python train.py --n_kv_head=2 --activation="squared_relu" --bias="all" --tie_embeddings=true --init="trunc" --init_std_qkv=0.0271 --init_std_down=0.00553 --warmup_steps=200 --schedule="wsd" --batch_tokens=32768 --train_tokens=117800000
Each number is 128 + 24 x the weight over its row's rms, rounded and kept within 0 to 255. Layers, rows and columns count from 0. Numbers have three digits each. The size before them is the row's rms in percent of the matrix's.

# layer 8 MLP down, 256x512, rms 0.196, rows 55-163, columns 0-127
096:115114161121118129147188166144131126119127111154164144105126147088124103147166150101133123111148107103120151150100086122124156191124082161116121092158157143152152065130141130138123102131150119139139141131111160126121149144145111145166103122114087151110095091131110105078114132080122140142143122141115146118150132093122092085149170175141102122117157129105125139122129162102134136158123
100:142121132143140126133141143174147150110173157128120149128128151141117128115133140131135086150159151162110128153072095143113127116127174139140108120139104113148115149189155113105147142143111121133096147156133131142138098131147093119107121165108132133075123136135134112158118127125142149194099114171093140150170168123105162110109130136149138115131111110130141141069133126118146167132089
103:116175117165154130118160115137171184139166147157114077159143118150127137121150145165105101100120138093118076119126116175127153148085131094145154128162158131167110129106141105135108138157121137125171133140156119136153125117066099142153142131097125101150150124169134125147131110122097129145096118125122135158119141130153124139111121139105132118137181082137126142119119121119159133141150
105:159126165146138167127072135123091146116099142105118130153154082141137124141112105143138119116138143132130163103125079200111135124125131110133156122085131146156114182108130144150145086137070128116126101144118099088096127116109139230146140157134134126141148134157114142130135138154123121123109157142151134139093192107134079104142157099153158112091132137135097123113123132136138110140105
103:114103111119099131138115096160095106163109138172131200152130155147140135137170140141117133147107107125097128111100148171114081124107123156126144130125096132065114136138102151111133128168095135123086120128115115186132165158130153101080118074119143150147147118108090117095143138113144186115132141128132126134097124157101149127097126131154096151131121139185117134138093108162072144125131
097:101133098100133118143135155132136127132071149110159120136145134126196099152115115133144131076125136103126133114113173137126149130097081142136128146150100144133135108124096091144157167145144142169099091107160161138136134153153154106116113107116134143101132149126140136175125108162156132113138097160149132153127143130139123170169120161085163154146072151096115139112155109073151108089141
112:128143115177142131145145136145129130148124110161117091127115090116068086114122109137125098155158116127144156129120134178123160074138150094110128073127068107131129111119123127136139096192126112150104138128121124065113118123137109100125125138144142110089127172143100104096125129074140128146117137172092096100137120131124149094111115097143103151108137121160172166152103138149147138140110
100:128157133156132113124137155121146135110094146120103160132112131172158153177119126071144101106106127137120121145130170121116137159114140160166126106110121140110110133099101162175151163132122121135146135109155149105118192125158107165129086155114122125163162163156139132125108179170123138094172140134129144124098141156130118146175153129124155123080116097120108160131146100138143150161108
101:130107122122112134112150121122135158104098100127158129174078131151105166121138151106148191116065130102165106118136178131119144129132087130184110103130160123100119162120110139096130141133148148106128168157139145170089090129126114134143118147134135162158130125106114156152112144119135090156151131131141155138113159132157103117123126152132144113135156127123138119087125192160162140139131
098:146136179153091113094094090178154087115130149118132151144123126138124073112116164108104179088108140134112091131145158097145135117131159092152144107129132120146126114135137144077182115089160122145150122147118119100124133122148117093116174124134096094134116112114049159139141114127158107167105152156161111152133141114106152126080131103114114105117104120130138137140121105154126108093090
098:100109153141134134140152184099148111135164154071124127098144106100138145129136132147133117144060117142134109100116131138118122135145167111079120139149108109138150122119144122103105102120125135141103139150111162196153114130114135123133131139117180152102139152134145112123131099138128122073120132142118086116169139146132127143144114096142121096125127133158139131109120161166136139144145
097:115155188170138155096102091141154125160131160124128109154104133152134123115111097145095153162110133106107146137090156110137118123145169117142138142111138091159125118120092148106150143120153185115154111119142145140124109107095145156128111167161125131150143152128114132126137121119134144136133115104075087120118099126098127121135115118119151115125137126131138120108079163152125140183152
093:145086128123130149068102133082128091112088121148118136082141105115092115113134082153131166114106123126119113084131105127117123095157116142144119132155163136171131123106140149127128128100103116145104103087128162117142115158125150112129187106134141183127139124130108139174128144106135113087174081099145130130137145115116129139127121144105118110117129149123122092098100153087087126135141
099:124126130148113121109158084093133148148112115138148128128118142075107116131148167115084158149107120126121144144130104128122137141097141147126101139127161129085196173131144141110106121126120117109125137102118118117136105089138133134105147143179099143120137151169152125157138172160157123092098168128131143110133174092156137126145125141143098088146134130116127092111162091109139105138147
093:109130134126129124117075108101129136142129144179123142131158135104113105126123100141126153082133112129127106150134122093175184119122103146168147125062143101079124154147114089115178067084104147117125128140134072097157098127131146158161127127080150146126135079150106156113137136125171148177107124077119121114120146135127159150139143180136139139111152125129175122126084107130154068092115
095:099139111145121093130096163104121123132128141149131140132127117147121131133133129179148120119122126077095109140130149136125122112119123126134115155136096153123139108139139128116100142148127129172141093121177148117135112139135137116128103115146123190089115109150163155140147130098136156136080123132154099146139133142095114115084110044104174126139132145146108144175146105118107147145092
099:115128122103121110107140136108086131103124115143131112135096162152113119144157159126092106104103133163142121100127140099200151125151114143133150129141137151152132115145157087068157165157117086124099109130144148126153096173095122100123091132127121095125115181120125095097140140065092110200132111124104139162114096152123103146125094150139147149120138128166144136127073142150142151088170
103:161100071122135133118086096082114140162124167140133138141123131111138118126125124111143105099149111124158174145104116210094115125153128125117168118147131136120162155142109129098164095142123138132114164089119141140111123101056123105143141148115113120164130111150131129124107083156153125116106132123083127117133133186140129076124115078097132179106140163098106113139120116132079130148137
096:119189140101165133124126119114122140111161140123081126109138119145140110158155107132132125126162099168133098127161137133139073084127133155121105109142116114195106082114131123096111123116114089142157124115144154129090147112128094141130100163137112143158150151167142123190126145119095149137155108166138143142134133135136147086147117098076121155100116089160117119118104141152107142118087
104:151119115112133134114155106127120156125159115154096125078125085162085125141124111152119106122126134136108107115126093086105142141124141119125127098123130144132149101155111152139110111109138116119096171108142162151126119130136141157107067150095139117117131076128125126121125128140075118111148139140099162118101141134168147163139149080107143131144127112131098153127152097089093183138115
096:106124124127131123094090122112135156117125134124143161184161140160168153133120158115099159097120137111123083067150083151118168128120114140122130092123092086150161136142153138188167168122091162130126141144140165113103121143141118147154179164146086152172097083120134143146125167139127140112105066165116143121127124143145147147157149111083145111153109111124155138160104139119129133181153
095:135087151096157110151147122096092172153113126145085140122111169126128157136163144124126092159088151178116104092126133154115089124130134110125114118123084112124166149132130127139125080153138135101149160145143110109121153107125107073117158155100113143147109110150173138099126133101123105142112139129192091147136136100175133122105129128114132181087101159095107162178104110136133126125130
097:115131142129111139126115144121098142150097107069154126123103074140118094108118132131153187113110200121114139128135099198096133150151144125133166146146171088190118140151112101147104153081122101128106126120102095127132134124165138160142138103100146160135167126121142130102149083127109107107108126146161110129129091127147151105113123158116100140142087120107125148163097127152117128122089
092:134130148144155109105133103118083104108156136142144114138117106114108139085134097095136148134146099106158122119091109143136112092140134108126157120160161124073201121175101108078140115106103164142162153130138155136124143165148160173091146148150129148144135102118121129122111127138152114149147103130123120136143125129136137114135111170104150094119122170138152158143113118129115119138145
100:152144132180136135139128077139124099169146111118145105123155177128133134138157110135134133108092129121134138096172088186115092111146147082131107117140134112145133127118112154145112135130126142110160131081072121124168112108149067089175120133122140126135119145148131093145148154155106130130113097129152092172149149169122160104138114146130171193105134136153127145114173165093150155152144
099:150084120123121117131104148119126149101087095127145110121066119096104140123127130123117155147124138146115125125144144125109095140143145158120141107109137142150129141125134132116144122141118149191145118139121136093158095157102134130164108137108185139124151093116128127115156118154135100116111158107101158113141095116133188110133143108156143146157105166140157115168167127140122120168120
102:153118145137125101145131113183110182122143119098106109116085135107143146134106127139131173116107154160118129111131099141098152143125141115165138151155135136128188114076123107149146118146131149130088140136160116193119177108156132134160088136127105129169129143137176122129141130171148112112123123111101156133103122095151121128121108127095101118130126140141133127141123121145087155158125
101:128151154121105141070137116114131129134134092123100156121108117125135119085140133146128133148106113153129141157166105115178137138080152143108104138164141114122145131062110125184127113184153122123150162098104156155140111128125114116148143138118135137152112134133132110187103151152147138098136098121121095127127140126144114130138095111123135105132159114137120089177087096163138186122134
105:090114099124141100120128134148135103119134136112103117175149093136143122164133097128166120121154153130121133139125103165133110108106117100140134081117159165131090138138086160143118113169177102135136147127151146148145109126104139144102153115070114133133145153152156113178173145091118114164156117110082114136084115137166119143117151120119108107112162077143125147164130132108121080111172
097:099145145149159148111149183121121102140119145144144137080092126109163138081141139143168138135094137153138123161109118127184088106147147133133125127110146145135165145134107145135152129148174134128149094147189118125133112134161148141138128112139086125162104167109152153174128128132088090121121154142119111090123159127109162088102072175118122126112147172138120115134153129103134107100141
099:113140156111164117121087126138103144132110114188133164143110129138111147078127145162072120101113150126120062164106091141156160165114129161106140140190143111138136183143148125118112187146091151139137151156135157103140136167135147107131151100138123169116100116174146156130153113137145105154119140131086123138079141134145127124152128125123124113135152141174100132121082204153106153129142
105:108110100129103126130209112103123135121134123153119139097146157189083117086152130165147136126123127121120133132099139124141117091120119099116116112126089119131081173133118108117087133116091116129169096104115094090144172134118086132143083134117127155110089122112130105126116116143164116083136164170140128080146118145140103098110110123108106092127129143111140149148098141158122103157126
100:128102108108081125121108092114149142141105136163136122153151112078162113136168113105129138159078139101125158131163126083121123173128130180129067127097146100135112130144108155129089151127208136128095106092126141074148180123137168137109139163140146115147119142122100115114159095154117100143154105115134177163121160130118117135121137107103136096139110159145114112128151150126100107099154
106:113101160126101128145139119116132107099167099137156098121103122129112145128114096143121144142157179120137185102103127105159100110122150163110138148164150128115097080078127146135136127106142091097164111084122085146146099128136070085120159129111138080171124108112131159166136128143110141126121124158104111133151166138143184094149140120095099108121115109128094099160142101104084139151133
096:145138079127114114122128119135128095128141136164168119116071164135194093086113114114145156112099117154106079119130089115116119139131127083106146127094174111126144142125134088103126121093117169141112127089116121135102108117111147104106108140135102124097124127159141092103161130141104108155140140089149119140115075163104105151144120125153160117142144164109114105075116127113139123088152
100:133166156160143156115102141151129123131135133112135161137118134140128118147129131166143102133141148167108135084135107129127146185136160117141132176117109143186152166102156174153121170133142139163132142141130122126132115110132089125131111129119069151154177144141117134130116133158076126148119117098136115164125134153106122121108161147143134132146102120140077086118149122118091105096149
101:145159111139136112136110108098085106111165112151116125137102105123171113141157112135131127104127132157126148137115147118119115131099137119118062138104119142131182143127105131120081097149150140092127157118131123130165128115130141165094132117113159146110179107151132115129139116136135116160143079121111129113078119111129141106152096120128123142134087100155140115150126128125147161152117
104:145106118102154093142122081165138115126116160131141148125095109157132147135190116141151113132158108136135181135122085122118095128133178126109152100135114095120124117105110089121157153158111133131129118142151142100148121124109081127090141176119083117124123128125142127108127131134187142165134136172111128118084128188158114114133130154114139139116115073171143139148129155171115152099140
096:137153132161129115176099117088095153061110123093134154109131148142117109125137140150166121111105111103171129126140134151119156123115139136111131131151146110138107178152130103093148127147111110103097118157138167116121113127137149133159129139164110137122122168123130088129123160141137096098151129131134157130134123169140117125138126152127143123142069141074110127086116131137089110096114
097:133117158127133096132081095096111155098128110129120168131111135107087135137138118125112122117117162117124082062124120148175109084146182149108151135166167107139171078157108128150127114082125145135135140121140144142160162132127110123185119167092151108168089148140151115128154158139163099133101119146139164105109138158093182125125118157160113116089148139160148174131096136149115118097100
104:121131143158138145122129105144118139119089119108129139123140103112128116135093131140110140149193112116141141093127123123117114095129141164093159149135089111122150148158161129143101116115145173144081163107080116112141148095181116105122123103162137153097122128171146104099093147127107149084113089155112143126101119120114151147094152149124139158114123143142176133135110137116072129145149
095:139158163128195130126140147140108123109139138138132118121152088099133150125135133141148168191114144145155138174128160148153190104103111120139101091139133128110163105107135126106112164161118161148095147153115126170086133142167104139151125147155124159097132136100125116133129164108133116130164128128073119097098160091127169134107125163136147150118112135151152134159095103141148142138140
102:130142158131096167154104112153106113070110126114122124124108175117122099104123125085153127094125157147139151132124118142115189161130134116109146132152139150076105158153096124105121097140098125117153180093131144146148119096180076168111161138108131121140134184146122102128127104164125123124171149117087140145114117132144136115110100106135141180129151113132164157112112096128156112142135
101:164146118155126110113098125120116139099083120109068134129130097127123096152150133095096139144108158094107163117162141150106104089121114139108128114160145076164130148132092130125145111165129150143166110102148099108121149133105140115153155124117117149168064137105139128121107056135169099129143138123159132135115159168162110106125138147127129127110085155132142123165134135089143113113104
104:158178079139173146116143065127145160172109085128153174098151110099156144161139124148137126115127103145142143092148172151150187133131118125098167125149156134149104104164053129091125169156106117137152153146101095140162105132106147133106134128126098116149136120109093105138103135145102086163095158143125100151125148202129174112118097126143137091130189091158133134133126116144106114121139
110:137110142139128139139143141133156092091148165149065134111187127118146144076153152125101136099154155096174099100102110159144102079109151134122112147100153145114133119124146109128140144068118130172177087084123120143149162145098172132102142116111138108130179095128137174133148035120117120159092128131071100099110115103157147143127094088108113116082156178098099138147135100133114092126155
099:096132105100111143152155157118146109166132140113132088113112125162156091101115119137122090112126175104133106116141150118148154142147137105122135148141149129104119139144144119144121093119125133102145099111119134115120127097101113146131153165121158090166110168100102126154077083134161161147172174139136084111109107091120128112111119095148127112120138100107116137119140112115155107152074
097:137128115085130123156112118137118158121145131142106140171096138100100101123119091118125099124077124122133162159132139087079104143141150120141127149175158107111130134116123121050155187147134140147067110110139150130132133135141173195098145161092100133124112107104110095167109134092147118115142132088148097105134089146143105114121137074097116116120130168122094135107093163105107107102131
098:129127120131106103141170106134145107160135158118144082156124116092137095133127123138126137137157113134165154105129107135152145155111100132106137088098126158110182122115120097137145119090114127136132131112091124160118150087140087145128105151129117129115134086121115115101110105114148150133127097133140147118120159034116126163117098140113073121134145099106166142137095147098102136149090
102:114118129122105113116141163123100117132136110135145149139101070102104174150112136149159134175129109131086128157137120141161098167094098121108137115156132160110147141126139130150123107161126160128124196127125139124118118132148116160187136143137145160123097068145143112135135107091106098097115105094098148103124132115133168105137159100094087110137158156179067139128112176167142158131125
106:094125123106163124142108079119158107103110138138118134166129091196115143109137148146097143112128118132113141122155119153127113145077144141152130141094198109141109110148117148130094130116123140088121168136128144145156123145135131182110162148088111178137174128133158132106163149145126108155148123130132107150140160120151118100162065126130127168141115056115169154099139139112108124130129
095:070117163132131160117171175150121146143108140101111132102143100067149161097113125117159118112153122120109128146115114149099095175115103105150130130136106093122129142123154148105160130137129114124108079143110133107127143097095151174122086105139103139106121109136120146141116145120122147139130125143120140163119126159136103121142138117086150142148138133117141119164154117116126157125097
102:162112131140171153116137144068132133120121124120107139090146157101130109134181108154110124129147178179125117104115146131101180151131107175164129135113126111149105136134116091071139115141104138114138135122134161072155136128081105143124169136165089111170135098134166140101128114085077129115112153137141157110133132142126062104086109090109110153145171085094133095176099159084122126140141
098:108130080125100138129121153136157108120128183088085142132125118147120128120151113104158123114129115102131076114117120143111123097117119103140134131131152137135149118114083116110139129121108158112083099112105156065126129093137125123127103145128096162146132116144131133127131110164107138149110100065119097163117121114130102084138110151137117120141156112121125138162107107105121111185145
099:139123067114122138099151148144166143100125172166137119123146135085123106126162105148141122121107133138134094056103131152112145153132095170097111107122115120056118128148123141117111103119150128137099147089132116117119109114136129123118155151116174125113140156144118112118185124110149086141146154120105118123140154123121157099163084133100124131101139140125140098116108118176120136152107
101:126161116107144136123107177156108149116110132132121119144125170156128135141159127097137122147115155149124133082121187115093110166139157116151126123152134094129103111147117109149122097122137149138095087170136117156157139096147129131118071146121104132120123149198156096114128128103110139109100143092116146114164122166124128141123120135138136136150115130118126144121097096122113116077139
099:123163127130169122160111126115111160149135143144116120140140143134100134148156130117103137165146121115080153151121112125134110108119110101132155101087076137185131137188102129112119141152140146124140118118138129131109104130156126135137162181130149143104139098142123167122107142140105129145120121130118177155117132128140139148096142159173155142138144133194173123173095132095150122154125
097:124121114098113114077125133100101096147147126142123105143097105132140138140102106153106120127107140081145141131109121122123133139098111142121107185093105095097144132075137151068133100100157172143158136114123146162128171112120149095125080147133175125150153122163125134177093120122151140096155115112151108129122158138145153153120151111115107136124100144140081125123112121109108136128168
095:087121120144180155121151100149147162131092162177077137104159118114129143107100138107137125112117130168116099089107112135150121092112182096135139108145165117106159152138123153139145131124118118165142111155132123112180170078083117122132094158073094161136116094091113131099143100119069118204160154096134119113136125158110138115125110111125122082098114144114147131116134154118119077172117
097:159137173139146132103123164155141144152155078101113144122139125117161120157137100118108139141131131149097128151141144128095165162108140151088151126135184104136109130112125119117096100114124139162135116077126121109150090115149121154127203108106146168211150153135176121140092161141160136112141131147129090131100142078126124163181137133152118146153105164117176116122098122105125120165112
097:102130175153129139114108112121121113137113061136120183101111103180131105112127139084126072097174109117120111138106165122174148083170132101107092136083141167122159143145117140123170149154112122071137121140174129156103151115128130168150118122141142135120166107146086121129119129121145118114130138108133115151129115096081137118119138138142125156119142160111197108112117130116128098134149
101:120107152133155127143122135092110149091151110153115152146111143095155154089120126168087112144139148114110107132165174116112115140100095167123139127110111110101125127123114162081067119162134181150151144122112121110125084150131113162121161137153142116129090072069147150092112096103140131142152141113132113144089123157096146113113120114102189118126130130182137199124160100111173160179097
100:116114134105170127151111139091110119136148136122172164115103123148127129123114141118102139142118139132139140132168112108137119136135144158094128102120121121140136147151155115141145104140118133130102126147116127121097135134138163103164165147121170153149133092126167155132135128105168133146196135117121111147104153148121152095173120143150160106104128118158120100144114132150185129092117
100:094132142143132115131122105117122128091145081102156131116112139135149141162143122110096129129158128166086145124105116114140131120109152175138168098118120159133121101166111156115149080184132105116111118132127110141098137140150103136138106155102134132119141131131140105163154136160112162137123122098141147120145093122127137143113122114119142134126112108138137142129099121150143140115144
098:127113106140141142152149109138149101107145142127094142137113131138128118124101158150137104139102125137137136081166107094117126133138089135149138140100122127125106168113107119112109125163163102139109113086128105110127135179186112162105124082098148149151127141177135125148126168133165101117117108151103137166132115100179130153170090130111132153135112113099086082130134108102130125134113
103:100145179128129114143118126139105113121115179121175154159133159112136178107156145113136123134100133141134098133148185129135157058126133125122105117098130151154104149115102166104105128124150147163107142085157132130143143105185083145124169138117081125136184108115095132087152107159151132110126119129076121125128164142157098165135166162149136135163123094116097145162095111085108137105136
103:126150104099085140104164119144078110105106091139138124101166150131133116147170124145096136158133155130100143160163084113073088159110124144157152149109149124138137120066103129116160141085146115127144149159181110168163150167146125146142149131114112113128174095169134110166133105137095156127144179111140120140158103117086128116121139117071134111178113135145124089142171103127151144170115
100:159128092115154125113096145147128124144129123078135090151112149130112089132125125163156137174116103170136107146130142101118122098138112095129110143153153140092091102122183134117118115097159145151099137124108144106156126154106131153104115142086125131122130177139079109120103131129138144114127114123123147142127106168124089125126171147111168119106125126158110132153136173133150128173088
097:123132144155060142120122108140150189123124130169121158118148101075171108056134075121135057111128075147141122145112173096144107141140152109117130166131150123099143169099083101170102118161146143081139185147074123165130135115178133120136148120113129078160138112107058113177169129146126080197142103125149094113154121109098122111103151129124141091154143168140122137144120116138152131123103
101:121127144125132143168116136121143123150150121092121149132175104181107121131098130117112149187141116152158130133115095130099095092142164120149145113164140156133095107128183120169106097164131117152136142087154111116165131151165168100096144123108126112102113157154118115185170166127181150130095143130098122065091144136161151130166142140101119104134133147143135108158142128097148132148170
100:117075127106130133147131109133123099121102153118162146129082115124099135126123147159154116116106135124134099107121102112101139107138133126120145122116158162136137096127091188138106095126138145098096115116115159148128122103135136176102127124113124131161128104139137141081157115133116135148145100151132150124131174142110127124105098179177155145149103132140166117149124138137113134110186
096:159140123131105109130135151113149104112109157118132117108094115140117164154127112135076104144109122107143143106170098108147174079124138165130105137121129130153135133153109134090117120076088102140094145085129107111115138165112138112164146159128134097130151109106155120116130165142163164132112161130142114129131157118152122143147162137174114119114141128129172099109086162127129124138189
097:100140148123136151166127123078159122150139117128119078164159146111171125147091105135111153118119123114072141131120124135103127129144097130135116106112114138100121135159140148121143104133136138123130151151123112095116153126104150126119126161122105154162111144102112157118109095157113124136126111118080110127177129131142107161156129145159140079125115107109119143075130127107125129171151
103:159084129162100143105170107148100120123110137159181119113137105126135125140144136131118140122096128149145154133110129149117138144122105148110095112124155168122149127145106096143135098095178129166114104125113110112170160138168138139190153160097131143090139154166134116133111197139134134133126145083139121124133167141177087106128142135165192154148134132149133109172099112204155161127141
102:162087098103135135129101140116103135145123149160135105127110101122131139102130119134151086140074122129094125099118131144145144120107150108107128161122136110126181102063139124138173131113082075157112127117135107119160135147194103157132194135115131118103090130136115084137094117162180130111079132125147083165104142136153129150160136144072120200139085106146137157134114095147148145115166
102:181139097119099088123167154143142152179130110144158046117159112142147137100109127109142127132118119126141123172092140116117162146117136149095145143123110164104103124078162141126120129137131110157150162109131136178173148142097126140126145151181134143132120103129126094109139126105134117126104140168146136108117141104162126140143112118125125162161123141167161132126134184136110095155134
101:177110094153133138088087134150139155116117145145154101125108152111117105129141159115128137115129109108137174121171094108170132173107088156145113164175165125142138144164121128129140144106128155119113111147143161119137094169107130138149097095107145113150134093121123117111137154093106147153144160111178125125098153109154154130138179145126119129096127117100100107130126147132134196168125
101:096138165142112127143150189134124138107137100159166136127112127112147132115091133125125147098114119174116128120131183102151147084129137131108144114117110148103163120107141113128128181123166122112129153129152132123096141116149137105137099118151149123076111174109145114126146142102120091126142131161184151112106118159127119151148062129135124130113136119106181120159138142096088127133091
103:162126126120123144132148171089126122151125123123125132126108141118126173124116135103126137145091139099119100127130094134112145109147106157160133133153139153122158067121115150143114131129116151147132146112150123108091110138131146167111137107108125139103124130136116166128083110122157163151113139144125127116089153138155135121140150154082102124127150071128133147156150181178105118201126
104:141112195166119138180111168122144131112132128073102168174093169114123150090130129147141129162141108144126138154141144115162123123115094098153136122109083097115136122167091126105157121141143125122126133129151110155155126115112156156114100110074116129160128132146061114143134085099105086114141129156123108125089105138122137117130129141135148123131158122147172142097134125170123135062060
095:156116143072140120137123122137080155153100110136117119151128167118177102123110146147165095142159118161133109094146094103087149113136111103109157107116081125115159128098165120130121156141153123138123143133133134148133108168112120165084119124130112072114103153071132118089120145120101133158108174133134119121113148151093102126103189113122118116104166154135084078153141106151166135126147
093:154135132115133138130136137131127148110096145099158187150099159167137160126112096133176121131122136103120159127130106119177126159113093125125131117142104122133116154125156123164097102150126123144121144157097136138104146116102100134152160111127150151137116106079113094139132118122138075120104118153106114116127103110114141126160114125105113150128130140148107188119137118121123119131134
092:162137109105147131117122140142082136129114147134106088125111089124127156187125152129157134136146115158128117141097159103100163103120141092139111141135129087134147147134123153144141128167148118137153137105069164123137109124134127166073106120145111104143105140128136135119110132115128115099114177137123159152115091102157134093050127110132152113108122129080095138122095093161136106136119
097:105147122136120130140143158087116192080089142125091106114121149101116117150156120113119151123094150144134118126164154148149170151125138130146123141194128152114098086150122135103110097113127173132157127154158121089143117113141123132125098135092169113156144110112114104119171142142105161146132110132136140133105137174156169155145135129111122150086136118134106126103144133094108105116131
103:109132120097116110134132126077132109113103115105151156136111143124151141091106117118106072130086141147077144099107148130157083156147073152165124139157144108107121106107163154103098083127120145154105155136144138181099179152147129143122124122103133142114142139164087097134184108133129126109111144116165110099090114112139129136127109113095129135115146144102143135110106144142142123139104
103:113105140126095120148201177145133090139148127177132150082126156146149168128118106153122125109125159114141108140113156125134158111125129125120166143123136146109126079174162147116081141121127149121113106144168107135164066123095096127127141138143131141140115119130093107164149145120130126101102138127136131116127104124132119100125131140112117141129161120136125125094117133138131117084133
097:128126173141078134088121132130139111133127110142100153139116096149099122113138148127127108100145119148142113116103140147157154174139142106085138124119165127124115112111100101145152148137130134114106144115140110068128124104116113096126083155085119095126140102159120105150125160130127134134113093148126133132143131118170104107100125185080134146111113105108078139105108155147157144103161
097:103154167134114155131140169160126115102158131146089157138177095166146131118148125129096102116098142153128129141106076143134160099090112139141133135140101132136149101160155148153146112147164124118116130105112124130128127159135126141094157137113127122084124117138142122144121116136102155121109126134179113107164095123136125120093172109132069139145125095111055141137092131095134148138134
102:131102123103145107134137119101095156112087152135114147129128138130098128115140124126126156163135134147154140177140127149114176126109156122136136110170167174131142136135161163077115131135130119126120116106152095107121156095117142140105134103164126136153123179159175165121137117103101123166115133122133126113110122141122132154103145127129094101121145110155151148157115168120146072155159
102:126118133124098126126136141163108146096135155117160135105152098109154169146121136084151162096123133125167132179133172136139132125139114105128133141105107126140152071100070135139100128113105130138113084143133092138130118151162126139098094121171143103120108147116125126148128105143118114102171116133140124111121147147112131147130147130086105101125141157095166121090122138127118097145097
101:128126167163144184107088099103137110115148140125105096100124157183157123118102158133133140119149147109152116138120070133071065094135094132081134120104122127153100190148110122152152132101153146146113102104163100127137129138128143138118079097127116104129116124136093104129111106150114106124149151164141159109095131137133121122131107127114111128154126143136114146136132110102067148085089
099:099133102120130133107105116152143105105155188130106187092090147146123158113124099116141117120144117162117116160129159120109139088117105167112120133087151134144114135139126116104138127137139114123162110084132095161150113093130115082124110114160137075171106129143150071132127106120137120122107148126124113129110122152143123160165109086101086150079102121113125111137172148120119100106128
099:119127166118109139126163159150127136109124104105105161129139124166149158104125110127158076172147118131130118096122174069125192133136094129115185122130187096131100117150107101154150144121153135083155107133085133143162168186139107129109154117098145096121086129153105086148133110105140122107118158185123126116163119166095129136125168125134124109126100112134111141105148125149142132143122
097:107149117095131117137107085132127134147132132163159134123144088166120103174086122089142170128138110063128140144176102152149181143132148094133111110150148161100119106107117087128152104135130154124173111125134145092153121118103146133088117142103151147108094107151179116120127135114075124115135147098139147119096158137164091155108109108146098109097163131134100165160133138156131129130148
098:173104128146120148127142124138147151133128153096097107139141119124124130123162104172106127164124106139100169182092109126099151141156160118130163109116115123085143175153122137112118146097125138131137136139151098117103130085145097099109121129099103096166136138108125116109093078143149148109127140131149144119158128145110183144137133169139135125104109125167132125154141150139170099148119
103:090117161139127137121150113126140143148080138100095125153169111123155150103099119149126145076154152083133154101117098112114076125138120134144151165121124133157119130113117099130103143088153117096112110148111140136131112144108098116152111109115155100128056111087063126124122151167132103115107135136123118120119098087111077100154110186162156143105107092140130083091102128129093134094094
100:102154160128119120130129109125112135137118127155117119113134128132138145113142120115108132105153144106157067107116108091109135101098145154125161144112087073161124154112127125154152101111178109127158161137154108101060107136123134129128110127149141102124095145122113119173113161056177123122167094129137122144119145099101149133098146147133118099100108125066135138158094137097127099099134
100:112123150148129138132122123141150097095105097107159115155088126105141143132162131132145147142106132165122147152132150147136161104130084105119153126130133063097095153145122124154157103078085134092102132138150125113156096127137139143125117111124119096111156119172144130098173117149110163157149127148122103142108175097133130110117133119142106093093186098109121089091132130093153147120119
091:111146126121124147127144112109149111106145108094112154120111111126114129151054103109160125128125116123130108131150150142087136132086138109159137141128131126151108135102149168128154117140172147162143136048106113138133113136129150134117110113124135124153147131135116124137134106121098138104177147122138132135111098077151149130165115112153178098107076101116116080150065082107145131138135
108:159168133097145168157122113135115127107138140152137155124137119151157153131132115137095139113131125082109138144104125110124144131154144129125169131164118153101112120132129149134128146121097112138112109111094132115096142070158077106113129112169122126064127119091131168127132124174098137126098108125106123132133098112138111059131116103141134153113054152115147142162138135135135130133164
109:133151116133132165133140170148125138135143103130133090157096181129142161096143165126123151116093119126140077114149124112127147132137108156177084141145126150125083135083151149196128090073101152118157113132106143161119084131110158167084125129124145139148118156122104138138112152097128112104141101105139148114123142137118146151140124097125088159152106120104140111142119178130137135163121
100:139142137121125123140150131119143105094099124158143157152145175134191124134127127114153136070124115136140156143112106109114105081124183121122139123117096101143152150103098134145150120140130075136096157127117146085133112156166191126142099160184138142127114131143105107129157111163151118164092088112100157109145131135139125100099102113110152138135137140135109119149121124129159094149163
102:146138200150081100128132123117124122133118139129146135175127183131109148140137112141113152143139137143130083078161110092090167081146136169140114096105121102095093147192135114170128150086142149138083137097123111076134108127125160141124113084082113091102083119088153112129131102180099115127132114131152139115091128169125068106142121116155128119117144114120109136153093129112096113132102
152:124157124157119153111119144100105122136160091139120102096168089126106116108119157110118099158160091147141105168140171140130144121134142103109100103120106121148117124143128104117116120175128100142164135121098120091118083098118137137102141117162128096110130113121100110076100142088140117118113108111180126054124123110093113095067121099124134138100147132111114132154096133092131114103131
093:183122124133122168114085129141157167158115163133137132103175170137145180127192146115099135098123115150114108113128140145101109121133165209133161112144127108102133120122112142139101156165126134160082128155154114092181163151161125090166116150133113115160117134138150121102139090109173163142170103096117114124146170179135151165145134140130172100114168079138125134148137136144154136168138
092:156130152124090118144136155130166142133158162135138146093069122114128157149106106172123109150120174128142127108096099153102137142161102124122137151177153151137129091205121163123095126116087140109135108144145078100125114122146127138108105115140139130150099117155134124156147160115074139122141105170151098122127090163175124114126110136092121138106148152142136115114147140153159112131144
101:113058156117115118150085154169127131144154133107115141077125149127200121148169116170117186121121132145137144126136128150147171175122096149142088124106127142127131155130111122132138098107147138105134113147146099152135100110130117124152146163118099118132099137134134064133173122080123176139110105104155141086133103153125121130114116095130110097116140145108081122109132117100127135120106
092:143115155138107140111145113114097137113114138082131115189145167063125107159138118125122112157073141115147119100130151150122104142124093113120113126147075135122112102108159118173113180109082138100114111101148111137147138136146081158183152121086128095130073128157129123082144111147152108145111118122111131138151141158126127091115147159135125130110139100151115118076147142147138088133127
102:130135096118143132139127123184142136125149173146103148147116131121139122154132110096120074153185121116141087116131120133111121133115085163152156142104110151127070126152096120105132138113129157111134116125116148090217154142103113077092116134127111126145129140131130100129127097130162119107152146118103158121122132101143109075148116149135127101160095117154099136116118128092084148129154